Weights of a small GPT-style language model, trained from scratch on English Wikipedia.
Size: 12 layers, width 64, 2 heads of 32, MLP 320 squared ReLU, vocabulary 2048, 0.951M parameters.
Architecture: RMSNorm before each block, no biases in attention or MLP, normalized queries and keys, capped logits.
Training: 83M tokens, 5170 steps.
Each number is 500 + 25 x the weight over the matrix's rms, rounded and kept within 0 to 999. Layers, rows and columns count from 0. Numbers have three digits each.

# q: layer 7 attention query, 64x64, rms 0.133, rows 0-63, columns 0-63
# k: layer 7 attention key, 64x64, rms 0.127, rows 0-63, columns 0-63
# v: layer 7 attention value, 64x64, rms 0.161, rows 0-35, columns 0-63
# o: layer 7 attention output (transposed), 64x64, rms 0.15, rows 0-35, columns 0-63
q0:509498490497470480452498500527494506514488476505497485510515492517489466496494506501471509486495489499507517477491521514474497486498513530522493509498487521504499489500467525512487518454513487
k0:505489508504503488497486490502520519474511484489472519504501501468522496476497479484499501521493526478489484501496525479541534521499525489515477474514511458534489499515493512516486528495512506
q1:505505489511539502492475461525527523530475497499516507474518473520461446471499533512467492528512468479487469472521435513465494471464469511512488486459469506540521537540516479485495432489515511
k1:525522467486497468451480498527534499526473485521514511507555477517475471465482520496505528542485499477533448448499559505469523461517473455519490505495456510517445519496458462580489529495536543
q2:522467504480495488535487486543509505465498508457442499505478495525527504509494513533534504500535501509488484494500479508525533488509507493509493486493485475483489485474483500480478520515498483
k2:478515489470498545509492568524465485480454451496506511473452504510538506516516501508510511465488537525515482497491491492510454503514417527511520466517502502522532491494511516512475525490501504
q3:517504450525478501552484536511505471492513518501480511542437510490539545519512460489543496520508529525461499567507485485533522493504511487527476477523522512457490484451502507550493485512511480
k3:514474498446493423506505509486490492471508508488496478545394445491538512500511514488506511467546514498484508502466490441516519463546490503489513522504478509472519440498501514464459484518513490
q4:476553516526504526429557503505478478518499501476569503479535563537515439443494520521472503537505527449532462484487446492438487512480504490514530499523503519548479500521486477496514466476493491
k4:531547491533521537490506503482486475486486483523477544506555492469488498499530508498469477539464512478508498515477471516478465513468543441501533503450487520498493539473510443554537474510502494
q5:451491504492491496591499534497544470458534513478440513551430508485567565546523475531524556466510550520476497503470519464576495535499492477467491544515491533493502454463507487471516523499557537
k5:465528494480489456542473522481509506517545487512478517541429509426491510495490504460498506469470510442452532492463504476493480478475512544556517532544502505499509466513505503455489504481510515
q6:491514518481515472557531447504517496486502514504513543522479474507530515497495528493506484486514484522493479484502509516479495517495526504471521489497470480514515526514518474492512504450521495
k6:462489488521494481526560518443543480476491585536498484494502523545519506465452501520535486493521528516481480525519573490506466572516502493499531517483511502518547507491499528504537483485547486
q7:492544473481500520480543497451529494533482510507487537490536550539523483500466526497501500553529466461519465476504556527463500452524475469487529541523455507516506544484482463511514502493494466
k7:515514479485515498523540494454476517542461492476517532510548502499501453496524570516486526478485513480519515488520524518450570510493468510522482575481487529518498553482546494477522509482495512
q8:502488504496490536573509509558473478493483522508491513545474480468490489501513506513506513514471524486483488505508468465519492515536503520507471484462488502500482517486497504494518431508519507
k8:505496550477537521522480478468500523510527523515523503493481473478484564541490492538468506549548528485524490482499505464523511513524478526476493547507509499479498465517542555524516492508503512
q9:488489501493485496491488486540535454475516513507486480490524494489476530502501510480485477504482480487516532536493508486508517512504517485505512499528554500471484514481463501497493509471496516
k9:467505498470454503490496531528543514496540454444532487478519504469484516474469542458474448498458499487524561505494538472533513492524503485520530517498490514496533473502497520495484499492469472
q10:531507501516529515508463545523480466535514494487448521473543488512472485501525515485462488465488515507522510485492466529483480526525516488528482493512493469501510458509525489503515459487516519
k10:515513514486481464505508532497452491471501512451506490518493497497482515453513473497515456500498516464470513503547507536535491475500543500500451487471442504482515498500500482505534468490500535
q11:495490496470486554502503482465528495524516477521461483487490498496508492504506474500509531502488498464493491516469497483500431482482512490490513522508539491486503464498477530507505530509509514
k11:539450543502480529487488488525467504481530434485475526507518471504514482544493466484472482480485506456466452439513511539481476503499467512521498542472479473507494479497545478487553476527511530
q12:497495489437538475480518520508438484506479492460511527532504501492457490569522485488514496499492512492523491506505496476515510520525469485481483502501490540489493505513517504500494453536517525
k12:469501450492530503496492505558477465531520495420487518507495516569484509501477492560496522463568492489483527507502466539519516493529472433502514516500521489528500526484511482484473514483498458
q13:497531508472511471530547488497487461465516501478481483506523521470506517516480497520520454584468529510532484521484524496505467483509492542479473556492480526490503535492497490543510489504488484
k13:483520483495512479571516480506489494478498517508542502537470500470467529495560472540566452528522509469494507501523490478495482475462470488519512517509515514502474568526475484498493538539487494
q14:489475457503461520487481538520474504442486519486533476477498456516493517505512495494536494516515477492469545513495482450521535496499549521526512500492494513471492489499504468471500480486488501
k14:526466478478514548465493504487502491490464475514466476546503490504502489482520506493531529480490475498448489516525485476488513497505538488474515492536459502503541522506526484490458515508521507
q15:524517503489462493468514501488528499498482517512529472521522550483492505487479479510503502515520484509496511457503515530550472507470503468500504480511481494459515525492469479548491519480516540
k15:531511460490505526476481515513515451512499511538495475530525536571444479456502506492482534538494519472486478524541485509478487511433530515488473512517526546470473556468488462547512490495491515
q16:527501478482514502545500497520512504472489488491496494477517494499504519463502494472494491482530499496485536493497507504492499508526519501501514516494497478478501515497512528517495524521492483
k16:527498484473509498497488514476459525507497514519485513518476498521504515524500484505531480506507494465470467487473513491519492490513508492516508475515519447436502495479528522499480462490520508
q17:498500509479495501503563518495505493509470476462531516496507513502472488497503518511494500520512490509525491477491533542495500493520502493507514515477470533514483519486482492502479517516516488
k17:487536509502535513510499508478481467528524499479510544495526482479487497487485479517499512498500541501512462505507501500488519545535461450453486515457491527487492490519493465519509520534523535
q18:501517496516465506533457531539466482467555468504480506507437551489518546486514511497456504494524554484489538576542504461554500541514499575477519500505587483492492487475502526500551536499536495
k18:454492515493492478538477497527502503483532462483455489525472488493513545498489513478510480509513553515500503472502521490521507506531461568529539515480548494512525445488525513505479491442522523
q19:469491492484465464526458518530503482482523516492515495528452477489533560507483480518485492500444518485480530540502523522555517519521489554508483490477473495494492485463496507512504488503517500
k19:507452504431514474509531526507502467497504507518480503508456452506500532490477501497492483485483528504486527495526502490539501485520519511511504472505481472489527475507511494531484503520490529
q20:471527495556540504477509475493501485525500478487542522516563510506502525472503498512455470513512495511508473476501493512474465486530507540502505499532498502519494535542499484492535540450474487
k20:499484476505527487504495496504495481506443521467495510485528560566489532512463453480482485512527529511505497521495510491480500464537497506486518541488471494511471533496515520511518521527493511
q21:517493485563524499459527480529509510529468505519525547500505509498466487454484550488487479547527508442518510455494487522481501444509498515512540485519463498503515514504516529549498499461469523
k21:512504506510476595451456429501453452549499462524546494478532501516519476492468485532486506482484508481503497500529535480414503501469470459462505470484459469494484560533468510498542530506501518
q22:517468492484444490537507542539511487459540512498494463510486536496520502505439485508519536463517545498498569579549541435611511485523469526511481543476537509508522483464516511471474471524515463
k22:546484509469511438562486524553505508514524536510459476465436493544511527496501511461472502439517524500489513536457510505506475491529480573496494492494490495491537500496561519465508483507515487
q23:527495491517547496506514480493508554496486522500492521493517527510466524474529504464511492491500510499490478475472503559472476438509497461501522465437465493522531489494486484536488530523456481
k23:495486432532479538493519476502489494487475533517597495495523498500532475516531518535503514532516478514460525517468495483470495476489480496521488566487491522493461530475477526497514498470483516
q24:499473470481522496455423513481509477498487501545484498493524525491508527511467500450539497475491473502483523485531537489494511488493473539512518548516517523500525512491473527496512531514497458
k24:547459522466508526486492481489493488481499518530481498514532520468505481530506485460503492468521525516523510519543507437529503460476479564500545526498505479527501501521502510487488507499516439
q25:525504489506465457484517498461496517449496521499487499510525469477512463476487532537503506511500528519478521544484506501520507481548510506481473525434482509498547475447520563527531522486485481
k25:542516493481458526512526546470490517484499513514547480518496522505469502490467508516502500540486460522489537529497508500466506491526530474496533562486507506478514452498505507531468537538503488
q26:509494519536469484525499473491491475513507509495464483506496488500477518508459507516526478503516467489487499477494488496522542535491494483531504449484495483490508505503499491498477516464515533
k26:484508505540524463517508511504509525505491493491512501507529453524458502485469480499531463462481492524527525453497491525474493497513515501525489505477453486530498551507514505514509479437506458
q27:464534455498534442489521490455531464499507544502481485517467548499507493472517475550523512518475539449521506512474482507491500491486459441494534513491480516500481456484486483465530499484541530
k27:493531459509509510505514520484497470535464507465492496503478521529518483470506496531468520540533513530516504514509481467481499507490496503488466486487465479545476474481450478465539491502520498
q28:499507512489506524494503522517505509512517503529478503521520520453494506513466540477458506492457479473518534533493520486446539511510520515465523488489503517517508504470470517479491512489503463
k28:476440554528502537518473462505498494499564509516521489501486435523498520495526503472506541476486524502441527504542431531522520477501491550539489511451477445528472504505544487473499481532511460
q29:534503509509512525473524527483492455508561493487463504517521492529504470494485524486472539422493495518530477508517483481511508511520528504493493512455501474509503501500489507478469494495492528
k29:500481498462490501487503530482546482448507519429445481493504491502508477458513510504490521472479473477516502486501530485495490504504509540482522504522489486466500531471542508522451523471465485
q30:497454473474458515521513499481495494508493492461490523540483480505483483507493510507500465531479483477509529484493487517525497455474473517515529506570486572455467503511527513501493536506473539
k30:520517512498512518467535481473559435509476475449495469513471491488457477466477502466508515505503491512490488476508508484503467487540451487506503477568522501503516467494507531489502541496524484
q31:484544502492528485494513502558492440486514480547482520537464491521503518463509530509494535505471498483505510472470448515508480514507538503456488525482499505498512499495552461481475494523510491
k31:464522508474504523500542466554514486509463517475472535521495482526532520498505495519510548486501527491520531489506523518515509471505490534498489528492475486502532500523540511466470471507519516
v0:494487497548483469494497472505511527497506503455510509530498483517505475493459522487530476466488493491529514531492487539542510477502501510534507518508491507504483511444559509454447518478470489
o0:489523501470539546453486517502482474504468491527528507431491525477522527497512476470511484513497516509538466471535554482444476484490485463485494492508493480496520497565456479544551504524518493
v1:491491491492475499497501491526517507485470472488525519520498456502516487507502495526504528478496495509512494459477473507509502553514488495480484478533509492491487491524520498472499507449475508
o1:476527472512532499513471518463479457481499524476519494472510545499528524513489514448524493524483493497497534508520528518495488465503511485495499500498525513478462547469470491538505525556514493
v2:499491459527505503527516524510563505531491495539507457505490493502473514461525513487509508528521513550459488484502501540486479518502513493506493513469531466467473500465526537546511525494496497
o2:485517531492481493473495468511478530466481538496524540495526476475527494528491515491465480475480496463524501535536515478538493503521476503445503538523476507501551537507458505485523447490487504
v3:505510499482520515499452533480458471537526493504499529497541484465505487505544490485490504507482497516464500525512503471518504509527516529496489512518490484533537525510537515498526498494515479
o3:528484487519501495459500471523547484474477523455512508489444534530522501483467532497511493541514484535495508504488546530493485479523503435483490477530517497471467478487468458514486564505513501
v4:471523526478536481482511490507496500515518487538497517471494458526515492479452498486512467447435481511543490493504526527487500539508500514513519493494483486549514538513464470458489519496498471
o4:502488482530488524500483506517539512481442487495501472518505480469490465496560513522474529573519496487446453510493464485528525498494479524482486516466496523467478515524560554540501467479508527
v5:498531494483531522469451483510466482483487474482505517499511490498523509490476474525507497488515530516474499481521508531506503529517459525521518500486493465500467480502506520506478536521511511
o5:471481480564493501465512508551515506478489528459524519491511514501475488503537541486506507494530503493566503521496511473559487509493499483499490514551478546553528486477475487531533471476456490
v6:468501507521443490483512504493513512494534552506524488467519487486502506521512518532536532505548524492480495516507510481527489525533490465514487527458477526540526470455516500497506498512478511
o6:538528483492539490513458500562450492505465476521486521482466508521501531493503509468454511487471470511526461468492503533457505495477466557519480493523512480460502517531472527514495520499514484
v7:494505487517456497505526494512518529493473522464524498498466483527529486491484499528517495493472476460501532510496494497478485509497508520523461513528485518506490499468467498459497490448506481
o7:559495517494501536503481495494507528539540471514452506517531514467472513512490513483489507495514526492482521476534532505500510484488482499522499492506509459482517478491522483563494539527496505
v8:485541482512488498460526508517504482476504537514491477548494552507465489466483487520477524513513505456487513514501508482523494487520526496512505511493528515479479503478448475524489502511481488
o8:518484523442493494512451488481524518492501492503487499487462421493509501511537492496492470497478507544491487447479466523503497517507501515495487484508440502554468509530504478483540517473485497
v9:509496516484514533484494544423522496516498519498481520483549496478478508517507505503498496465484489526497478539496503423501503503509520515478516524502507501501510476522514546524500516484505481
o9:464461487523512522504523443550521521489490472478520488510513486545498477494442490492514461517513479489506525481519475557502505482460526474518516483510509521492482532490508445463501487482512490
v10:496552516480523485473483482530502505475467496494490490547503501477504503506483493520517527496480481467494488441515503497525501515485489485465498522485466486447506470539462491518493490547479496
o10:481476525514457529518525498482489486538530508501488493440507461534477490486490503468492486505487493490513509539526540515447487471476487529528508485506534470492503521482545488464484502468527528
v11:480498481485483488503510485510506492500535494518505506512490533542517486495439455514518495506530517529493510498488497483469497536491496500508482489478522490501470512509466491519507498507502466
o11:543467512478482490537458523493495516508491487479480509517484502459481530499539503476512502481483466495507514503493515503516490411496499536516517514529489528476524463471548472439479529508503483
v12:462500514551528496510485476504543475502526501512491509516515492495487500463475507490485487521512493470482479489492486531483486488492522517465512481494529542503513488508514488499522514506550505
o12:541493487441508486460522544470472498473507490478497511486525481522498480540486465523522481479484463517525513534489494450503522505485519471505518480531466486488475520523493513509473466525465475
v13:535452569482517499495490441504507526489492515490454503509480442504515502531490486518510518476509486502511486490449493494501514482493490487465514484516479522496480469491494516495502515518514513
o13:471533483514474506492517568497495466524514469490529507513526538496477496467492487470471473523496499493477488502530516482522484491527507520552474521506502487533519533498510452527521509516510492
v14:507457504460533522476545519526530561485493458480480503447450548526463472487486539485462505523529538478540526506513516491498492484475518483487511488547542490524496491530511495499514545480488505
o14:502541498546492498489468491458439420489531511490524522568540482508552494500512486518517500490471463513464474508485493474490495507525475506531491523511468513480488492483504483479487486525523492
v15:484502470501497493513491540539509498474491490524495489480500485534507527528495522502485488453493454534511488506456477517456469493486524529538491489552497497509471504521464497480521518474453439
o15:515515493500451462496477469493470509443481536495509482509501502525496530510515506520512508522547543504493497521542476496511542574461495478465492523462543487446549482499510486499517494524521539
v16:503477507494479516508512522460475518526561480522485493545485466505468522523559539516560490488503491512500453466491487519508538493502508456520478479516463488526478485487515491507473533510511481
o16:487520518462499505516492495513498497489456494485487500507503535517519451491457522492471527501470514448499535501508495509493478472519477571509495523486513500497529503521497478465510509480504506
v17:518517510437498489505477512548483541496475499492483490477500488508486472543497464485479492520465526467553491532521519475505526512468482513473503523481502490515493519527524515485500483544517497
o17:490534493543489462480492500491526465481510481506522503514514487482536519480481515507511504459493450512506450498484452538483488499505506459504495466560514477491508483473485490480525516472494506
v18:509516487475516497484522564548521477514461464475549506534488534481486461483498501533529494497478507465507483466530493490573512475505486469507470490565492511493462459486542506502450540498486503
o18:503485523529526531491455443502498509460517487530492504470525483537510498504496490506512505483488513539470492558491487510467503518505474548487547470446492513537520504474501502517527506493516470
v19:475501482489466516492479507491465486498521485488535468466519493531542469490540525491485528482472480470484505536534473501487526518503496519507493515524543487504473497476546503450506501490492508
o19:503464558462503493531547483505471499497501494510473517526514502446503489547490486484539491500520530515537487476468520521513496493485492482504529483488470501488487511524487499536491524505495507
v20:508520480473529485475521534488506524479472493472469469522524506507475497493492477491487501478448437484495514492490536468492506483512524492478507504493476521468524477491457502487485507536483468
o20:481451510517509473535525488479473469517542530527495528495483516458500531491496539477513460518541557479546483506481448497508447486495445484511524464489519501516506540551521488517511471523521523
v21:533473484509499499518467523466509521484484505471512516457504503528500505505517531451482464469500495495505551485526479502500508486502506520490506486511501499517518507483516535500471516518493491
o21:454539529496480516487516498516524510552479544520429485570486509491482492524459475584509510533515490505483472470469541529499475509513489533488490522486487535456494497501505446493500508453504485
v22:486488533483468513479501474498480528503523538480520493483528511484528464544491508511507498521544510474510513502499514474501491481500478489476491502530510506496477521532530495475500485493515539
o22:496504512510521497483467515508531499428485488541484464535506471500454519486544512499486505499514524520453496524507512509492509527522531519455516509490509486520509487493482522531537489474501460
v23:515486479512489527540531546489505496537536520553492503527495513477456524495526482500518506464477502527535461510476524473490503553492548475497477473512509495522537492500506450495506471515472483
o23:529540515494487469473490466520518501468499513465487479505501499526510517484495494518479490533521494460500546473486510508486480437503465505522504495459447524495466502486478539542502475529490532
v24:536484529517506514489511541465493506487519504522481518519519543508510484527479523512479522464491486502510534526495498501465502521507544475475515496521566511450512464495508537517469534501464552
o24:484514452509512465532491501539511518515478487507529492478495478471499509507556485482535480532535530521509502502495494489508494484462479529497458511499464512536476541492487500508530437482534455
v25:487515476507485508485496520504520495501479502494492501537463475513490538490503479515508484507505490521487492491492534486503503462488516467505483494519468516480495492486474460506520507497480463
o25:503495499495501471476499484482504504519546518507485501506485502463545463521494473488489505497523520521518589519462494473490470529499498512496529500496537531468513503508510533518501478468508512
v26:466522490515507527466508508459529494499500500522480477468513505496507501470499485499486499522508490488472519515478538486489476500531468490518496506497484490523502525501459523523511499470488465
o26:519475518507506497526496485543460485495519457496507523531463472500495492535484473463522514460486518454508522491551455529542522485464507481477518493508470490487501518482523462502468494522493544
v27:507520496483502471510523488519473526496520513543496502535498522511456485497487484512526457495482506482500506530500524514504505511469518478510487502486484508516500526488466428491492478533504476
o27:493490507506485541506507503483548467491485488481517505478513491484566519510487516480485501447537476478498541438487496515491478507536503534491507493540510530484516475516503562510517535452485525
v28:491498529520505483493505457511517508455499505488482507529508505525487509485481516506492489507501513516464527498496524534526486492534549505482487503441446501526521487475491506541503519500484472
o28:519534472481487561511478501520485496494512497524551487507474523472537469503523495534534508507509523471512464518538452459489524518497430475526511464603537492491415496521531506488501520473520514
v29:491489524511530467512480512506519560518497503501506515514519515509520479512444506489477461472514527547493498431524482513538487543518500510514491535489505457545523498561505493479497498502490516
o29:492468463498513484498505502466481499517519566529431514473480468519470531499530504489557505515496484449503503540464527510458523431497488443501521490517473542486450478471471530514488494466527473
v30:479496518469469530467501490470548481500501497460508435446478481513530462482492490510556515493520490509494501493499494485491496534513505442482501496474532498520510481520461477471522505466464487
o30:510485495542542473511505519514482523524493468507494568553541536497480535510487496465471477499478506511510490524498510515539494466529516558480505506533475532490469504475532510501459482497529491
v31:537481479495437468500539515496500476537502487502508454504546478476520453512485453476507497518484475524470535456488464506491526503503520504559466512466497470491516497501503508505502464533471517
o31:475549512502519505507495491490520466453533510527515542507470496529500540455530525529427543514463513475533450541491481458476531520485494488465511476539504553516482499495475474474532533504520508
q32:477441519534466477516477552480504477526507507478498493516449498494488498559506500519531516477513508530489491517486498526552520532484499522513498494520513498480479493463522495482492504490492527
k32:483514485472515483547516537528477498482526522504482496520449491505512489496504498479500478513502487497478502487475508476501498515509489484501507521535490522482495489504504477477512475506495496
q33:505524505503518533457510435481516526530468491489543491472566460537493444511495526453476490518490445511533500503537499471452489471486507438505456498522451469541488530531502526470522451469494488
k33:488548500534516538512526497466487476503501522471512552483524523502509508503516480530482497505500503522504494513505507503488496522495477477479469495528471487487490542512513464504514514539503471
q34:497470462524469447530469513500485487466500501479541511483434524486522509463482466483554527459478521503476510525511501518557504518489470536479511534463496478471479521499515509495500501527539540
k34:512489491533503513543504486486490521492572496527506524482538521530507483483489523519493498491487497509502510516502507541476496507516508480468483482546486471501525520511503495490519483518483477
q35:476504518499449460515517542496475411440544497469460468571451562508489502517453488489498523484505530449492555476469514514512489527494522527479530514452537503469462487481524514504499516536509555
k35:477533500503468463530502538508541497457522521453522480544450530485501551525517459492503493530542497493486524468494502488562469508529475546498466502537504492487469485497512515486498474498542481
q36:543484492497498523510551482488536588514491492505543505475488461487495456506511526518547501528490473520521477456521519483464503464504480432487494516490470542554464540500507487510525474432477531
k36:498491517515480556453566445489502503497497480496487491446576519523473465484499555530487519486468499494466445495551485481480522524471505452531507476459470489537525513504517508482521505521474491
q37:478500522495495449550534512500507481490497514487463447517471516480482551525533495524512505495519565510494519508478537501503499518472458537544479518483475496459510464450513532499506525503525507
k37:488524502537504464500516563541485479522513496479497502570486511496509550531473522493516495490513498505499516502532556512526483490519516526446489492504509511471535504522518509500484473486511473
q38:558485483478524490473507505486477497497481509469498498475512503503500518498501518512487511488472510534499505476517482525505479486484497519477495525485482503502475482480491539466502459533509490
k38:484497499476472503496508496468485467490485521490515517516505502456512488482544500456491479474477506508527523546538512520500521497520493483515492500471502479497521485493534503494478525479504512
q39:487527473460501525480479495467519489471508518524538446516555526514490487464488487495491473548452479504473470492522511468467520461503527470541499503462516557530490504497483498486495504488516486
k39:510503505498512509475542453503481470524499470522532508504511499533489486479527515488514515464478468496507460489503476517500547482481538482496524511542451551541490481501525544478483498495483490
q40:494506481507552496521512497521529500456489510488499475521523508527523489482463537530490520476502534496492532469534522496526537492462481527506511527543536558497489484487522505479467494502526524
k40:481528513508491477492527503517515462510481496503491544525500522471537498434504481480475528497509513510498518542490503477513477517544479514471497475507492521499485472519468476503499480506494498
q41:406473494509511463532507552494480466471523462492513486519533486456487538500459494478510475475506553440509512506540537485533533425480498533497522525430492503513537512456483522536534472533500516
k41:474507508517527469487515534543494475502498503501468503542488496487506528534495456496493499493466492502454466523498524495502508507505478496489501514512525468488475477531518525508489498494506513
q42:537498482535494472520529528500537491486509464481492487476497530516467535518497521507542506477493464460447525510489465463526487477518534513520490485512539504449496496446489526477492543503478515
k42:543477491453502533527491535519448464487482477511473516495530525518487492499507518486521510442506455493509498462484513535479496493491522480494505494515529472484510537454507466513466511513512488
q43:528471498491506537476480510506499509468505521516508502521481531493489535465480527465521498505462541520496494507485537524515526555517484506516474452486499528488431531506539437460500484483510524
k43:502477478476518516542488492495517479522500525529505522481495536484482532509475495486495521512468485529476466531488501493491521504459506522482512474496513498463491493479492502479478536459489509
q44:490510538483506484522509510528492482509535481492487519504514544464526532487509464522514542505476503462534467520498489513510530488502502500474507484518505537483530542489497473489470537484520484
k44:500497502481516466573526466522495533517473501500462496508492497490496509493522473523517540509513509516505491512493541509457495492465500511519490495475474486508490506466529513465497467453486524
q45:478516528514513479484489465471470511500487461498508543526534538496504484527499485465536477463460503490493517526509490517488457499493464472531518520457471506494516504508510457462538497527505486
k45:526504513473485476498491502431533515476511495510502503464503505490532511505458513455481483510482498501532523488502501533477478522523514510484467487518501468521502534522498500522534490530504470
q46:461490463522523495502501503522540494521553484540453464490498482518492517461505518504483498529466541501480487561522519490478432548497478455507487486454534470547503527478489486512540509484496479
k46:524466491500466506514520521544467506485476495501476510444574482539493502549455508493510514495512513505530524503532515500539517488489505479493516495502501515486482515524505531527513495498473512
q47:516517516514495496501495546481494432536501493483473510508489514483486474460511514567526523469508516498480490479518525510434514494508469446492451498514512538496517467513527495550493557478454530
k47:541517498492512499538503495523444509539507485536537501508532522449481499511468515493510496501516480522510516491502505495490486481469513446542479514503488461527517523508444516504489535511494478
q48:515479485497524520502474490495502510515481478553537501490536460491484484474471535458470482487467452501462485475520454505470504482509528528520509484492481508529506519526512478470507492458469484
k48:495525497522484457473486517496511462515476507444479505535467508481504526543502484489524474492521531497512529507503560473565484488505497582483466493505489483476520496504516518517482493484514498
q49:465490521533487495475491471482502483514492530499491496543494502503473515532516519535480488512529488505475476485511511482527515496497496508493491488493496497493486471485504511556510456488486515
k49:554518510475499545491482441461509533564484495503545490455596491507474492489484505501465488496471441505521476480518467531451509455472499474509487477484466492540530538497486469507499494486486502
q50:501533471502461508509469532516473423494483479464453490539472522475492510513497477519483508459502520476482487530482528472497510532469473521518471521499507450441452501480487496505505460502575528
k50:480510505467488449530469550540499491519493488451493490500430516503526495504487489488540477480507548462495553548498513444544509500516480572514469501513495459489494471491500511506482479510502488
q51:462483499537499477473535500500506452511516491501468501498504501522541509518487493477516506486497541495512518492499498505502490515506518519456505497538522492468483461512497556529471516496512525
k51:472531489504485487539507533502527472486505492466469432564428510500513511507510494477512475506506507506507498511445540465549496514527507561503515498509539474491503483504514504493493512473522503
q52:508488490518536483491527474492491537507526491507490520513525478521506488470458523471500507502505514528515496463488463515502508508489517496500496519523452551531525519500513523489495508521514499
k52:491503481526472537462520456540496515525504454516545490495550471527494527480506492501465518510467515494533493535510461497482524492467487491491521523502502508508483537506502430513516520485493475
q53:500530502492500523421478501523480523526508482557506500484536510513493487487494497489484481484505465529508468503509453504476529497492498508527508490498484492556494541519479495485484467515469446
k53:549466503491469553470469445505499532488472501544473505462590465491480501495514499468491501540488496488488497499553478515475523506465505453503521497434489483554530496498531494520471511511498529
q54:458484504479450470542504513481496459496505519471506513516430495513484546530510438516571525485525510466469523533473536481533528542507484510467464486477508532477499468481502517494493461524530509
k54:482517522495469435489525546508515416463533482481491492542447500489510512532476490503537474478489540462493530529507513492590469478495496549515457533553494509501519448468508478460481478468516484
q55:498485491569506509502481450484537471472502452515538521514518488509497503487475529522529529505506494535483470453487485509517490512469469487467494453506502514514468529506499482523535492512505510
k55:515492464462503483482490478468480518504453484504520479464533516496493499499512509487487530499483491458530494476487481468489544510497467448524523497490502521500455507524511477502463545506538490
q56:471533512481462488522551495501541495466432498454463496499508529459493503487537487502493535504514524534536510457512511463526505489487498519457539517496513510452502462509479476499463496460524493
k56:513478512500458500495458505501499486526492551468491485515538499524507505485533545515494505515517500529465508510481516515501481521528495536488473528496516533459469504483491522506492512478519532
q57:471470503490514496490513479503534522522509463509495537539525519492455509517500486478489490506544486481523497429466531508503487474478504507460554526562470524491542485519513451509477514497529488
k57:543526535507518564498474472521499532473489508550495524465533490490487451506483493503478471495476495506479479465480523541478505508464503492476516489508516500475527496501469444539496553499493589
q58:500511500509437513471477476462478503498502536492538502502514496498501506509530457542599533461507515499490480445481478485509469478482477482497481536507493494465506459493526476479454488515481508
k58:491488489486502519471478447520489534490512480515485488530488549467536471473501499491461499517494486478483505456521484482509520513495511483512513484545491473493542512530503488468486483507483505
q59:469510550521509498450514505463509478489469512471479544486479483540483517520517521503448492503556470551511475497497510489512497478542518493500470506485511498565499483454502503493490506505474494
k59:473473491497467500475492485506538517494471504521474532463489470513497518514472520516472473502501490509515496480475480500452495524497474475503518532523502498494479471563467509488467506500482488
q60:495472520480526517510475485509518453480482486484480514469468493551486524501456508476486516481513509465497496483472477516531500501494495524476495537490498481501493467542499501542507480528442516
k60:488514527513502509516503497562555495482522489497505514547519511431524497535484540475502491515518536493523455478509525510481508523508486508476511511509495513511479489461510502512490485492522467
q61:478496516497509499522538479503450446507489493516470516490513515506502523451461538503519452511478538468494496501476505499510510491492476527495516478502535501489522464455528516527495499486482514
k61:500493473512511489520557502490504478506499455477509486505452499503511473513471524482508508517491525538502491520484472511468487568512474550451538489490548476537501450524507528505494466476512506
q62:545512468489487530500480521518501470519507501514509482510487487502508502503478507492511547466575460519507446476566511497510486531503516474500533506542490495517559506508501488485463533483492536
k62:452520496502516491535476525523494440466514507471472517515468428496493510530549527527453510478498508463494494515486501478538498484486523530502532485500462524503479530505481471496500490483515501
q63:494468499498536521531464522523505485500490530505491562535494462475494539521517503500528477524460504484479503504499521501492548534509518512543526487490467485493505478520485513524544490506526542
k63:494460505516548492485471516492465486482483487466491520521507492520494527489463510486491502477503500505510503490488480497512492508482498558516499520482467499494502524489526489434516509525523510
v32:491527503522528536502461498468480505496491471518479513532501500550495525459571491546473501538534459508460489494489517479479510502487470503459539469519577461512518472509415476488515504478498515
o32:513532504466496535512447492478513497498496479543472497492463494483505540480512500518464508560526471468456493448504488478517504512489477514465514463506544509517517506568444471490537503494519512
v33:548477501519504510528487500486506507538520520496484470489518529498438478515531494509521439506530469505494490508547528545489501470503510481543504510475467534509527484496457486497437503523513485
o33:523484504474486493479495506460479518515524517535467469489553500525443501491529469499484463505510499481478517538522514502444499490498479499543528500472480511490515507481476503501493497507516501
v34:493511530496501479476466491505435467520475468488499511493478542525536551540484535546510477511479513485544532485513487465512508492529521494500541480537511522543540534553503461476484460469521518
o34:475514534486520479475481488458447492503482502473516549490496550501536479534504498506500494479460489493537508510519514487498489478482489524476532459519474551547528488520488494483495483505514487
v35:506497513508528494541520517448497484481453469505544513493483484491481502475490501480497482483498493443483491458505509522494495518474484475538510454502525520469443491465494493456491531530533482
o35:487490544516507504541559509472505526466488488501476487491456487525475478507505492501494505480543510464506499474537493550515502477490486490501501479491489518477477504492487520487465496493521525